Part of a small language model's weights.
Size: 11 layers, 2 heads of 64, MLP 448 SwiGLU.
Architecture: RMSNorm before each block, rotary positions, no biases in attention or MLP, untied embeddings.
Each number is 500 + 40 x the weight over its row's rms, rounded and kept within 0 to 999. Layers, rows and columns count from 0. Numbers have three digits each. The size before them is the row's rms in percent of the matrix's.

# down: layer 8 MLP down (transposed), 448x160, rms 0.0664, rows 226-325, columns 0-39
# gate: layer 8 MLP gate, 448x160, rms 0.1, rows 227-326, columns 0-39
# up: layer 8 MLP up, 448x160, rms 0.105, rows 227-326, columns 0-39
down226 094:535491592444512524526439472486528403535521500472622586478537445538490506539494538565516470470531519379487495568512582487
gate227 105:477480467502520505474464499487479470565530616504535505516471573498592529470516515507509555526500415480537572526475466489
up227 100:457469473478462554480574493505551455444512462547445540538634479534465491521549551432492506477435518471483482539538507467
down227 098:438532525507524528533521522542568529560496506528525562475544473431482490499437491526542447447513558428485456463487451491
gate228 103:526510470512544503496525506574531493451481553488549540460515500592504558525517513521497532484432484518465457539500503595
up228 103:514464509433544465449515494569480553511572522523572492416520584471494560489526477440475480558463608553517440469528557525
down228 103:501535546443475513487525470472524537493516454551446488483503500505561505528552472472515446462530575524555557459496466523
gate229 097:532400513473502403464515536486506527514441498505550525443502522526497475485555479565545564450467451420514529566545520447
up229 097:520500515563551490517466506515492501472458523512480502529500537414483442508409527503511439521423532602557494415446482508
down229 103:506515516527503524549498538498466458459551453437459563463490450531558498518454532529446575506517460508496445561494494451
gate230 095:461510438517495557513534447539486441526604525536474451460503441465541483491475465473479525468517522502497488489508481562
up230 093:486500495428411440469488513545496488514522559558446493478601463473536484517519496479465534433473567470530498506435422525
down230 096:483542466300461453489471559441453475455517513469514507509504506466459525487502469494541515547492508516529450521577502515
gate231 099:527436520523454503475433566492467511452523520490484493500491488549560527525566503498437510525516500456466497589505495512
up231 098:481475488510460583564461493450526492481484464478520533500460475495497473515476462465505526538484537449524437491491506478
down231 095:503441498427477508481509462460489470520509457513489504535510451564535520448551504484551466540470392480455424494473522515
gate232 100:507462516516526483517425479407543457540458523560495449485469573462485459547581489519497543474464461529416528495416533484
up232 102:557524521509488547505498514455470520567465516572562517453488481471477562499521492549562547439451465453542580520568526623
down232 102:498463514540465439565570527519545543500489498486578521488470552511521462452492510494524481500448493497526492539447479455
gate233 108:454479489472496476475516504412566543501445521475526510523478460515511479568496527517514520464533496477432480552434483502
up233 105:480434496423559502498445571559484550407459517510520524452451438473504535463535582472468471494485467507506629491520513469
down233 107:494535427522487506540533458511497462555556510437455557460510430536443452431527519477474556407465479501497573513470558490
gate234 100:494503494603518504540457494439531581515503453484569484492423488440517448568453537502434493414435554495590489486494507447
up234 102:497507516511528498534477497554513453561455511462493468444457472577495520488534575501432483470525573497455551438455508446
down234 099:455499494648535570464491531497542525429514487507575486494476550469455487444514553526624532460454529535502451512502532484
gate235 099:512504470496556463489385514483474476484499490453550517494585458535478465513496488520533488609467435506569528437510548591
up235 100:465468433486482511499548468499532498538533546557519575493483489584460465536500478506515509563494521536530606476524463496
down235 098:477565469361427532511482538503467551468471554425517478490528554492465544503446488539552521443451519447476415515477478453
gate236 104:425512416568508465445561539515526471416486463552464508476513534484473475453618540503521522591568486428526493464462517566
up236 102:522469422460441485478490461483506493406538564489558522452566488539551529478459527551539450486530468463459537503500462396
down236 101:467502509618554545551521432439540507534444490510585526482548532533539444467521500486472478525501454495523487559541492543
gate237 097:490521492567542546490442554582511484542494484491458452518505459463527537491536471477501535540523509395500465468456501533
up237 100:503513443438501564511516504525522473543512476497435542516503472421508521429522466469470508410493497519439454587501540484
down237 104:448466457560530479484470435401387493531528520572508457493490534519503519504482566576484436535576502452458464441515515502
gate238 096:502461555498566476507447523487484486454509495438516500553576538557597519444596566507503549532527533403473578524491526536
up238 096:506467489473566521525513489441507586578514519574490481438576554523537480534479557506575460487462491459574494519450475523
down238 098:508539429471528492472439584431511525522444494490472500582481525496493451514471542521530511437504517490420530509534551500
gate239 099:489420431582446527556501497486514592545492530474515478528410487414527517537534552524595481492485510456474463552585448537
up239 099:513527517522479456516446514492485531564497532493515523437492527496517547501477576509515518534402510537558510504514528470
down239 102:418542492480558444534471515512545456491473473484496533472485449458525451538532481501462478470496494509513494482520518498
gate240 098:552436544488492509517483510483489471546580509462499540537478434495543499494516592438465521504468551446503481449482522475
up240 097:543447527499519425530420499481535507487506487443484445450518435511530443382515426536469537557520483476467488487495456449
down240 100:387524508439524624473522536500471441525507469536478495497503466448455484542508544508555469500451560548474519544509555493
gate241 100:531455554457504549500469433472475483503509513453476431439545464481538482531492513508481402554501606453543495474467423510
up241 101:492545444587520550482499546400417426489483555474494444465495448515493502544550524446562529534527480407516473518455481486
down241 100:471506500610496528418526505541483573535537586492500450488446472543489468467492517529516454515418442480523465430480548445
gate242 097:522499528443464510519523471510509479443433478459477425504487493490532578463541498423439455484482571558559456430500486546
up242 097:534463557534465504495518553564472495538495494464483542491526470500531525547463514501464487527513469475516511522465438538
down242 095:519453511582459459545502556492494393477472524469473486494503506476445547477543568454544503480466402474536433527536455482
gate243 103:469545534455509515527481532464505539527436517465533527528512469569544507462526505464456574493532463472477575511517454524
up243 098:452528491421529498484487521428483545414447422493532509490468485531550551525579510531438547504483516529469504568550475446
down243 101:522472552471506513522455482485435523510617501504591517497433510485589449487490521461498444526551435456516484500473417464
gate244 098:464437491473458534439467489484501435536485506496555554538524456580535458543454565508456500481461444567432573550460470487
up244 099:508457536383492502463569513510494441491507534439483508504517434507529516540571463521466506537530517522507508489487551461
down244 097:516517530446563423429501567462474438517464461529532466485452479518533540480581543542387501467422529486470506505514528525
gate245 102:499561521571579502538471467484370542582435518535537492480479480505487483496460470506529532537512506565469462496450506557
up245 100:464504418462409449444466486457521510577573524525553475449475481494499491500473512455483515540574445510550512490473460549
down245 099:540459561475527432483506482447594508524501574471409501546553510448568460504493447530514552478484492478493429458502543447
gate246 096:635516482482517472519467489545590585517517588497497563549439521519521571453547530520497504468545446432545499519520483560
up246 099:477441612467506470487500477520517531419472423451509456512520476492547417491466467508451503468451549512502501509525468492
down246 098:501480513532461580552537491525539505499519575484528553535563482575425504516470531510511520520574429514515544515514436453
gate247 102:366456572516550451463554532478474494488459529511464438506452461486543528475444555494494495488501534492492427542445502513
up247 099:551485477585440451471507566521530509491511502531482510474524453537414484520483571484454516531512504488443522470508501623
down247 099:538458432534510465532441478489463477525500523472489533468509588533498443490510515523570545522565527539457462424499539519
gate248 105:479488437475553543506527480504590464456515528485457544552499550473536510498491562442423506525515561523503538475487522519
up248 107:512541463482528472496514556471470544538503477474585477514481533505488506442514503502441456518533524479555481503546508502
down248 103:507549485484466503475482462549478482467468541466503476415490553533408457549442527483493470548514534543551479544513538491
gate249 103:503529494568530458445411492525499527395498550483497559515469514466496478462564464574534545519511530519504538514499488529
up249 105:562518484530594542494492488598469485434510591442457504464531463428466579424426501556455502485471506505484511549448476400
down249 100:508488495517475537446523512534504481525552544490503549465522511477544530531513550525495526463467491491529524472547435501
gate250 095:461488537570588570414439484428515509504498465499513456475460531552466451499564533517479545492442457575506468487521518485
up250 099:533481522554471473554510487459514512584470503468469552597525517505567476472467485497566527547508469501567526547460533500
down250 102:505419496408492526533509465453458542463544529494495488535496560462542472520460450512459466488481492472575543498493545449
gate251 092:502487443445503497488558501539519508492463524546501449507445509537529475535510555475565486512487505537528471484518482527
up251 097:423505507567536485496519497467503468446490498538493461480425540447440517534491525478527485443508462496514467472462552478
down251 098:524442529591494509448544475421501529541466526503530592477494500560453506512507520479495441493466520440561504474549456523
gate252 105:580514504485503543479500489476491515492499519551549460471530527474512521456484422527499594448520508558473525460415486568
up252 109:499479506503503539485428513531581510561513543464427542477489461503534545473477503538477551497495487514495460496546548533
down252 110:435467438426533527443507498549518499567504540575413479461481516560519489526553502519426502530489534519563459477567517472
gate253 098:513522469537593514499503517466540512493491540448554451405489521491442474498427460472585512507534511454542517504450485458
up253 098:507511477521529500484549500462498490424464537494531458496583561548518378562538516486506507486475484475553509516463509422
down253 099:458493430463502508467461456506447443548501520538431443478473501486463478487522547503546478479432551481443512508485463445
gate254 102:547427469545484549467525547496550505500462516450534501441556471551437522480541544515471554486417546467442448436477424545
up254 106:555528537552499513477489491499535495523486494451443580438480508499522479496417484464551534571554458487524459447500559452
down254 099:488525531466505521425489518479509563535502445563482449513495514490525527575500501504523535492524529542549547536488533496
gate255 093:514533552565511476433479582559587533497477433515480480550556534460466489472523522490461480518452621482490519500505499578
up255 094:507491530535559492450502536482552478511460509439534496609442574422478476486509477454482406490558456497538495482559515579
down255 096:589463478489526553573443535474495456430469518578444423431491451523489520563486516524413493502456444492502443424516525542
gate256 100:420554493511587572528567441519555476497513507483507508521496488467510447476492496495505494462468507544576511545525482509
up256 101:498429459517460472458469525531427508486524486485575402577503521434505510519419467455446498568541456489484482511523516491
down256 102:519501492564550516507541476566501530566436497524515494487485493508520535388498565528522476527508470437454479525499481430
gate257 096:561468437549514537529486542570546520523492509481512498508427575483517514549546469475503477469568527451517538449520484595
up257 088:601545513459524531526509460453478474559516456560511520512425430535505457461546435498523539496535493468485525467531465507
down257 096:421521474455502460424462536510519543506397478580484436498551480503482523507482489420564487507503507548496464503460516538
gate258 103:420474500458502514492556504561522572578432538479538418456467470450527528536507566493497496503511547472464426466527502439
up258 103:484483470522464479454477475473426546509476459599473520460471456502463505454448398472485542484504527440390469497511509492
down258 102:528588519601526514537531539500448498529482514521504504564473493448477538520427445569469501510497463507466457510571502484
gate259 102:569477480555459573446489509466554465459457573497521463509529430500537487543523505508529522513521521476474481449476488565
up259 096:482446582526508475485553482503478494500482484426589459553426372537545512492524494482535513482521496476542493476597522548
down259 099:556543452553538529420501548523543523538496472464500502500480494547487505460537582484516512538472517435480497563525516480
gate260 097:461492521379472477529495436499502581523458527506560536464498552492498579533430425490464509550522514482464460474443448507
up260 098:512441525510508515460588534507506454494525516551501505487467496478572468543525458416488482470556501481482502478519496530
down260 099:446476506489450511499478528520546470547434503561529443531546572455506515551557486514504495520494511500541486456443500479
gate261 102:557490526513450566541530509471541500456427525452558497495502441484583500521537467524544547399483532529521469523561463516
up261 106:497552521564463544502462456433481498504458449491502459481569516450561549483542469534490550505544559528505466533474499436
down261 108:545429531412509481541544503524484501480518531518535492548556501448473608547504519534580478501467571456488441468525541526
gate262 098:380520488507465481527521534540528495454509512527525489515563532573512460530526479448527490515517469559458554545481544532
up262 098:554534455516395541525519463482445532473500498525434451515457514423540471582509506493576497500404497425597451517530517516
down262 095:500447514513444483450521596510450499504503486410499545532495503527498564479533479454536568411520493534512582495573506428
gate263 099:513469497493512514516542528425539484520497486543519517469483483485569452553444505495490501580441546472531485492465461489
up263 100:514469459523580444460520529495461527421551521512452427484442461485542611541536571533518531463450541470516563537466475501
down263 104:435514524461521439509454528466433461551478570503486430478533524438569555466482551428500466488487502558598526521438444547
gate264 103:529462477584477480538451571451458526571466564520563514499439516553529455470539512529453485504575472437535479461500470545
up264 101:485608502507560463491500501477517515520481431482489475541476488526526500489471500547457489436421546549526502409437458458
down264 099:518543521416502529512513524495460516513524476580531465463432485536477486539497535505498434533490484505487543536562493514
gate265 097:477511476432468485513491562485502508458504501476477513502512468497507516555553403445479514535574553547481506486502514526
up265 097:507503433416557546493451477536482563527500518578492535508484469429585516491489470579475559582516478539569556447493512507
down265 099:490464521468614457544516538486508487540465513583491469490432456507451510513491443522511493506557475461460525521537521430
gate266 098:482526464447476510468494469505530560486502470518475501514532552594482527405522546547473519454520548445469460406507510489
up266 103:448484514584517437597478438557591529493494556486457482503513478473496487520572481489526459522434461473471503499518488517
down266 099:478542435606489436599493534513526523578451526485489554502504561496561502564463485484531492525448475486515502603465616510
gate267 098:526553547468539496445550545539567529459415474517499538498472508480532460543502488535484463446559575500473498521513507448
up267 099:500543512452474424452512511510428448549493529481484507499481537496550563460460419491492576500480481528469495486537571481
down267 100:513454517533520520452472516549479487521561475504534554451463510471493539504525481562512506525524527554525447450453548530
gate268 105:525471463508539479563538539518441503460456458544436514456490514436542472448485565543542490515512529474500465452602515477
up268 101:546501447561536430520509469418508461488472503474470459487460529511510489446486508478497480461463470456475518454470522468
down268 106:569494483377487471483577475483537487552537525410492513442510508503491572510491454491555487492513510475469514508543532531
gate269 101:548427498539515530539454510565496434528439535412495501424512524498559519528481527503477435534577457533476458508489467518
up269 095:540529438462498546515557475481503543545543525535393470489545492427482485503449491552471457593429439544551490439500512566
down269 095:483522510517522458454465530584467486450483480496497462443479509477484498513512545441460524394469476475534481528514475485
gate270 097:506555499539542512443482476518500517481529489447444475503487480555560510513504556484496505501492546547491455516449558514
up270 101:496450497526525536504389445513446474411530468484535489505505451493565542546495599459496447515537530506478550522595492544
down270 101:474472580474522494501500525507524521505580526446530451527504487423488509559531540477536538530574517553484534516513471485
gate271 103:484531519518446461422523464493441453506466463515487512413437526492557495521503474466529479546437494462489492486478437513
up271 099:501527473468525492491493426510494499551509541459422496477469460527511482487463539509495504525427503525532519524498448556
down271 098:485465510536581480462522504522531529484467517488490585454503466518447477515468465523454486499445445444498498550574539519
gate272 105:526441571474449558462530491460537465399472471486456475500543525577542533459525563509450543500496533524490472532416487503
up272 106:485503376546505560585552527509499502507524539490530475459499519477445487557506512533396508530499490448503480484535538505
down272 102:540499494521466472439553516436516497565528479544498482549467499503506465509546494517526522428481499499427511480468487506
gate273 102:542463525532481506455490440484549517482542509548479451530463518542538466519455537595520455452482448424474497502450547550
up273 106:511537501505445506432496517506509552499501506459514536491496478579450502494484489427473593509510476610554562494458532518
down273 106:469517525525553502484513490504461436495451481514486513463495508586471537541509518474501510458538453476476521506501480458
gate274 098:495439501496515465428481485548532458489465569556539533520463485552512516475499500424501467465484518499530621506501506522
up274 098:571509542509431522540542526488475542476470492546461536477459560573479493462517453510497493514476488494497499420472526436
down274 100:501458536526532487452549474498466440546478549524485462490449509501507552452419524525469453526527551447501516586498491505
gate275 101:479477532419518507468508510441532520579501492499526533539509559481522440506505409521515495523550525521526486491420501442
up275 096:478509500478486544362454553490460499526544563459483508514472525492513479496428515535551501455525463471511443505510541477
down275 097:498442514526447558544474493421544531578532450477506544518518505594517465459545515520478407539392510446484436453503541623
gate276 095:500552453526505493464487594487484465532460531578535487455382468490492549538478527567500568437547542433490504486550491470
up276 103:473456497577472529442510436476489477494532430504499461537481511475453502482582423452442464470441430518510552528387475528
down276 103:503460547519429519487489541425513475510514527505511439500429506545516465502489510564560509537475552517484519457568457545
gate277 103:501516442475448498501529466487587542544507457454484507522521473494444455492567487577448415463459576520544440547542530551
up277 095:460416563532577510569523492496439576521473488533525482496524568493545514422515498535546493494498467478484467481463554474
down277 102:439516502337464476512534444454473585473456527455504448530438463556415544478471510526527501558554456504534543438553467422
gate278 099:514521530601477567454503476514493449518559470521469495491531540482606501435522556488489493459489487490587503488463491475
up278 106:495475501482526419473536557445484481445401553479489451518485449509442551553511462489509478477547537469498452448473504499
down278 101:466503489582491426466538520444494564481449476533530444508465557514542479502524510490569522525519497477512432535457473419
gate279 113:459471527464512432498532464474463475539543564428551486512530532421532411453501491530478514457562543522548517542477443543
up279 105:465482484530486454564590559437458368449544523432539541513450530443505431486485463517533541486564508496502537524482472481
down279 094:505508500297459508494456501547572462457536532470484557441466500430387484478507474513539521438488496482541521501484479490
gate280 121:461472498585531497467507491417536496490506445541518484488536534534529478503609464502517569407496544494469525548441489466
up280 129:497480457518530536497535479423546573462447549523479511452477493502455428457557507437436516518496511458497491515495575515
down280 109:543496524663481463516468564523461428518555497514482543558530450523506523512436505539508459487507451524515524531534479497
gate281 097:486489538535475448530488461494519561577537536478467534512502580451477443568553558487447562450520501466478455539458486551
up281 091:454424570589491445477491571465512560507504397470524502477452490428495546492531576490499506507575519480523431498443445458
down281 097:441573458564448552476490549470491548461492498478505502541441415504474438446497528523516488433421511481402513508461549557
gate282 101:523515486530476466487468455459392527496453568496543523431454436462493478461547464485495553576484488416518565511405584485
up282 095:525515447599503415468477541495480487458486419508433514517482491518475531507521453541451456532496479480523545495462518577
down282 092:500545483475483524449548457511452474570488550531538432437541539497491524461508512440523525446493484533475472510446507405
gate283 100:562537509473500486514490502496547487446507551500541530477463426479547575471467494547430491548483498470522543519531457475
up283 101:429466511520517574510518454522499515539513471502547504538541504534492560471477512422464397474452551532537510453532467498
down283 102:506503469496481484530504481425446520435515443583527505487459534591454504488503485505521481531529471480462482496453541477
gate284 102:523485544448526501511500480482541454469456510516465481446561468472504468484496528500454498552553578488543479509459534526
up284 096:525488487467437464373524537472532463496489487462486523508576499484461502462529381409539483496548489528570510513489551566
down284 098:503417552518542520520526485461443500446492546523515485530567494567513511534461524586547581528533569524477498482505463473
gate285 104:524537469562547471496523529512504519463550535555598518502492547515516506578479463591432514551523556478538518498497527495
up285 104:466424559604500516547504461482486488490428491464512484418461500505446484436527495512522504537466495529464556476579448483
down285 105:530547521376451431536503505558505458445499498499506502517531534497525592469444539544548423502543485500523474529502521515
gate286 100:439472524502510480493476536468522520485484535543489451501444540443479523491516478560428600548525448466480459512538567471
up286 097:543577447443396497483507485503508470500555487464493520513446528503516591465517488453486421530520489545555549522480452519
down286 095:510447558469467504476539478472506576545489520512502451498486450545442496481531560526446517465521503475495500494507524500
gate287 109:547525383482467533490443489536541543531471525519474598453524477548466465539522563498575496463490502515529485486476549529
up287 099:483523491462468471566553495551416490501478427534472518478571480486544509464510509531458414511495496540492482465453515442
down287 105:485455557419446459483556539563439442476556458459425531572504488480517523458461537445572522511464572468548486555525492462
gate288 101:496537515537546516437419467487557543485488454449464486570439476494500532491497410485400527546463534486499423449491510465
up288 100:490455489467570516483548518443492486473456491577531471440489458537482568537498512547483563533502497495481543489528535471
down288 106:473502477520448428556505479497486483511468495508462587578507526486519410556464530514544521500549574478474469469484503609
gate289 099:530513538515560492483498553494507456474529531485506420569552408462522576568474418526542472565504544510548492536482450479
up289 093:543452500529506472484574471497522473502505444442516439525510472502535518510531431477467550535471515479497522482468603477
down289 099:524501585478458466445532503516458443481444509498524534543479444475517507509484544458539536503505439484447493502549504488
gate290 093:494546540492567526502537450443537494508517486436552533474384568419457472512485551525508493469540501489607483553508515507
up290 101:521496488520553461521505510533533619500449549437496575447483591442524545499454474503524510453517493465490502515485546519
down290 102:571447506310451497497503475499438568460495495477501491526551454525474512516488492486479507522434448466527453519515433462
gate291 101:521484448544536472531518565520481489494518501540438507539471434509453503458491547487420456576497440462483471553482562456
up291 101:521509477437511533435485534464503565505566488481530565524500487567473511521537511546493495470491448497523498492508568557
down291 097:490494522438518482461553474480451560551543506490482471494495550516507431458541460476523456571477534504557457488525487521
gate292 100:454530501463447559475453473471478512466455510527526561420427518547470469508528496519513490609482506481528542499511530463
up292 098:541462454553457527535577529479486513620497491447445470514539482547496502520539479469521518448548536531448537527542468486
down292 103:511463456443496470495501441520519483528508481547487482488556497536474492504582481432484442405474538488479469520481546526
gate293 103:498530491540452488462491467514493553488487545449480406463462530549563435518501412483538456545498485588482439434464525516
up293 099:566458450523523449493466566546466539520537466503477553516542513488527529512486577499557458548571478490509473483522428529
down293 097:500516468439541450514515588481570462526527481541506496502554483476439493525489523505506483494554488575486446489523543503
gate294 093:521473540484531442532563443498483511470486534514551524468485489481481571573494491517461513522496505510542575551455424553
up294 095:510488503466486491492469480405424490480501541496474504533543533420508533476542441609454531507412493532469547504446508474
down294 097:559497517516516472478498451541604496593464543464506538486544482482475511526460528469522546523428519525484464500468508505
gate295 103:595527529559509462440451462529552506487522493442534502464467523591525539563502560553497516478489550451437507482533501513
up295 103:448471516461476498503478534463462531549505576505510488412518546430440426499497498503526496526479479540539573492447406485
down295 100:492428535513517449488482488519502505566459578480522530548507501522420520461530510473433528488434444579494548491467478576
gate296 094:496481505497486484475485455448459547486449505539532553593548470522574478467543526495540505410552518530490562377625527492
up296 096:472463502499458496535628485482498522493568473554467458398507519480513471567460428393535496496405448485499465494479522563
down296 100:497480528447488458513399564464495492526463496463566482447540542475481505510546460546497497477540491587540475496517522496
gate297 101:469454536563526530458496553453550512517499515504469484486501501463524578441517530524450539499493464556468534489452472492
up297 103:519507529501448521535508552519488480500544534554526500453465520413524520527485489505518480548505519488477476529606476483
down297 103:485503500510466516516445561506431484461483472553519504465478486474507548458451538501524515448537517487440504521510502487
gate298 097:464472556490541475468525513454507489484480492487448525530496488548425506499497526457562423540502515516520399475459514495
up298 110:491519440465417503507516460519441550527499545477438502514477498482514546455612563436528536510459467545446511493414544421
down298 103:456521545410501485476512505466494500519512524480569508462494545508357483546570463537469479516477477493477503509461469543
gate299 096:575464560525451495452509541501557566501400508506518473478534476496525467507566494584494485528512556449579485458430470563
up299 097:541564574441501468416459420514536488543561577528516459511548485516519502552538517442458441519466455416531529529560520444
down299 097:521439513553448487569414562552470512491483508481496503506482547470434475519517505483462507477481525496429546591516435462
gate300 100:460487490429445533477517413512485477522472523502505423469540496445604498477537533468522512491594486529544557541557474518
up300 097:477445539499557476471564577500481558500505544571532420518492542473457523541479573595469462451575484560482439475414587545
down300 102:522484598512464550543483535488476527443537544509544494444440428515501513484507519494474559504500512520552517526543575421
gate301 097:518526521505565487470533486431517465504481461559487532547438432530525572525495468439484541511511466467536556472505553525
up301 096:526571489489537488502469534497516434547499403545504453516572456532520492487522505468543450554527516472496506472465536489
down301 096:517517567397448496479524479463495548478455432439536516432483475457591509539573462456523499482453456571532467541500494537
gate302 103:505465497451552534472503520521509465496493557518472584466439534563501540451498482486520504502477493569556509502461494456
up302 097:478487488428472569556475477480452445450488480476452501502583501572510477469522602481569482531447592482462509512499572506
down302 099:489563488442481502511473503477458538453515456466568400460462545447491548525517419542531531495589494481469411577510500478
gate303 095:522482447501505492455506511494515594498549505553476551517484505424488504446516437454525450461522527420462473496463525439
up303 099:569487456427426466570534468467444457547549484518495467492538501568491484565472506506480491495472435508432454445480491513
down303 100:486480508457511457500446477435511511488491539510481456477437515475535522487528536540485497502498524551488465491471527509
gate304 102:592444530453564509497559475420403546447453488438555516501541482451519528561527487509489451477499476493479520501481519537
up304 103:457471445480519537530605556535446479439514495448508540423505551473476528500515545513508437458552547475468500511545511500
down304 099:524519452437503511547483508534480540524518469495500543533522439470405531459482458438535486454482467477536505398565530556
gate305 104:443461494566469537499468509575495516517497572510547503476483516521543472516505478411537536485514525437508500564497559497
up305 099:469422570480511478521430468488419498523526469480475530476526495518508509398463423498481552408597460532522576497435483403
down305 102:486525549486539514567495437567470505567458473500580488503546540524553441545471471470505492460523512461564502515537537553
gate306 096:509432556518506423526556437516425485471486421530548534512535510505521482496509461470436441548542512499457519443489483522
up306 099:483508548508525509452462458505487522553506513515427557513467458544476467436424533592467469566472402490556495459475608569
down306 098:503605436430559454440468541521472432526424581487508515487508519451523458440419452415493546465501445522552550484524460501
gate307 099:487548452487519445486529567447564511587534500473492524550544506461470514530490539499481521555541496516488511579451524405
up307 101:512463534577491474470518542526489489503454507535497417489506423486450488569523500527577477524471507507503498496478489489
down307 104:553507520594502472532540443571563491487492464486492573433477467550406462473544484496512490461502571418461448510473495487
gate308 105:485486524520463510568526488514502587476432583539562569585497473476487500477485479526467534444503529507444529552537542484
up308 101:539546528527538522483456516537468442512519500466480510481434486517535491472428557498510501482562482506451586457490469511
down308 099:444470505501519399467470391469497522479533499546526502502547521522469503486599528494510502448560533476540529493467476511
gate309 105:456494542485454440470458526463563531465490489512515439470552521421561489508487483449484460464497610568519528425480551438
up309 104:511566468425518512513414502492482464527532499503534392512519471498508441517604492529483447511512572580500481499481481481
down309 104:397475539453439495538440464456494464544501473458512501488455477500436555478514500581523514463469478494478465446552534532
gate310 099:453459518544601467475510519417547494535506493460548398444495487498558513446457531536473507444527508546512533541451488467
up310 104:496590501535555505498512496483521474479439447534504477493514406552557488516474492429557507497477481537486542492492490528
down310 098:474485512573457467486526511564473440456631521551483497504484448493551536529509484517534502478554487510525542454526467610
gate311 103:486554459452509589543551479582460514478461537482546497500498512523529489545493482455537547524424540511398462499484495559
up311 098:522508503569565503489464499469472446491508466539471439569441488519489525519448524543492502500529452526538513483517529473
down311 101:531427509682500447520480485497540516476462460410498461495548608476511487521531555499458520493531511478438419522485507527
gate312 100:570514511490490429475500455448560506484488579502485429498496444447531572421509486479535538520517516417558543583431485510
up312 100:521487584526538525569473520523536547438458515456520419491500522487470530479445517532470540571487541511519446425513543492
down312 102:415517523483475495502487439502460460497520560436482497542576511575489463465551514545464538535466472525488473402469500518
gate313 103:469474423594525446430468490502496511478513460500498496491544514510537477568483519522512520525463593513585549405480500485
up313 108:483487558449521511529540534440501538461463539514550499456480481459478416479484545470505497437493464522553506495460467476
down313 108:493518467475462456502473540475531528559550501538519480460552466553511469480430452531431519431458492539577551497523488417
gate314 100:524577452508545457441460448518505490470543419516442458407501530538543485435535455505517552485492430430430497468498488463
up314 098:543492436424405497512487507482501452477485553502449475492499480569510516498559528519491596564507471528498529548524472526
down314 097:525489551429463496565525508470471523548482497521572525524485520492461527530518484481463403414466512508527531471517466567
gate315 103:514483548480521484473574498521498489490430560521535450531558425510485480488518546470544452527512473433533435486474479456
up315 105:495458545492476533473506526497419492525407555484500497497526538414473476515525478518526432529473415566562456456527560504
down315 102:473502405393451529414538491539450414532533535471566472486549467530488520499502497507498495453507524564539427608541517541
gate316 100:530433480527578463439523544482435479487560519606497470516410593454512577449578498479516464520501485549598585521477490491
up316 101:490424469513529490550486510463459514512491473494543482473560514514451481514485477467472418534556579465452478462481478493
down316 099:482469468490520516464520448521532428472432537489459479527479465439510528491467482452529480482523435471448525505480569455
gate317 104:476541497454554502507413413483421544551484488527568485550595489524577513544476511524514494512452501511497484447465440530
up317 099:479623428511495536554504609508479513516512500566568496572493512443442494516496523553474475544491526503491513456446553535
down317 099:452530570412490492496501499439487496534478492519466516471492472467492517459407508488495518489576457457542482488515554494
gate318 092:507501492476538550503483555526475482469511527557489461473446504531501496518519468432602532561469480573514512480517492535
up318 088:565524505452472463533608557538580511497533567529430498474446447584461484516501507540524514458530548516461466545495515453
down318 091:493405515373468438402527499510575448478521496514486454485501519569490513466497395479461502523560542520471529429523479471
gate319 104:517455522487472485577408482485476456471488521523567520461471533530540512535549556489516495442554519501512486593487499445
up319 104:414457477430522520515476503504488478472535498479472528503570545490566551491515452485499457536567464478457544486570504596
down319 099:435472487483446472469521511428501543486504485564425452496491517554572507465478487513494440518531488578448466455466544471
gate320 109:516496448530559492433497505517565466505499535504515558511524471530528454438492585511501559538527476423454519505441518459
up320 107:508495466510423558532533479460475540481509553595528485532498537554479534540417555530564396493520466545497516429457461511
down320 103:465448526487437498520494482443449510486504524461589485522463518485448439541460461547485511409564444492513474459492543455
gate321 101:536539526507591573438547540494452546487503513483593518462516572470575524487472448548546553495479529488527484506471529517
up321 101:486507568491519485475480491501483522475516553462555495564509536505486496518483492521519547467433442465463524477462487502
down321 105:492470520440496502521522465449428473488533542559467509513484450505558452550446524458475501484412481510559484450497500456
gate322 100:432532466488479539492563465463489512484491488521488548475441411458483461555538463496449527493529487438494530495507626456
up322 099:554542457493452542536534457476540435453493498448423526561538553466540481470515495508453522450481470501551469446507497492
down322 102:502548460446489517505522493551467634533502457566473519485508480512382504521502528484596534482491548509532395508474603473
gate323 099:517506486578507512550574467498494543533543507503457477549513490493517537475442618414471523434524507455533501525478499467
up323 093:510570555480492525473557457469532507564560548566510507535458485539538461490491499476436501563453493501464458455511517572
down323 098:545390473534556468480477493469495412514572511515479546444457474486502475567455530527473506472428499445553550464508434510
gate324 093:499486503526483501504545504517595488452513509541469574450514449476466544469506481503526443578502540520404505516429516549
up324 099:507476545475541477486528472471503535477484525567542554481539500455477632496517526495578471565487436485488517510485478486
down324 097:538510545395446513492493468495528442582493519422485476560492588474386494453423480510454501504444497494510536513500525487
gate325 099:474503431501504443458550531498499464511460460465562514552515436542501455516495578570447550495520556465515532438568451560
up325 104:527521485560514473454523576491512540516541457466532547565531474513488544470516529494412572451384584527464522514477435501
down325 104:443501500464536451539449539550540390467482461500521471441479473463508546505489485501490522493410528472486508569440440556
gate326 104:483425536458494468575477448511482569473416542514540516525533554485477504490555558499517495508471516560514470519512505494
up326 107:585472571562505512480523481513545445557475491476525539471494509480458485549467501448491468466457481541507441506530561501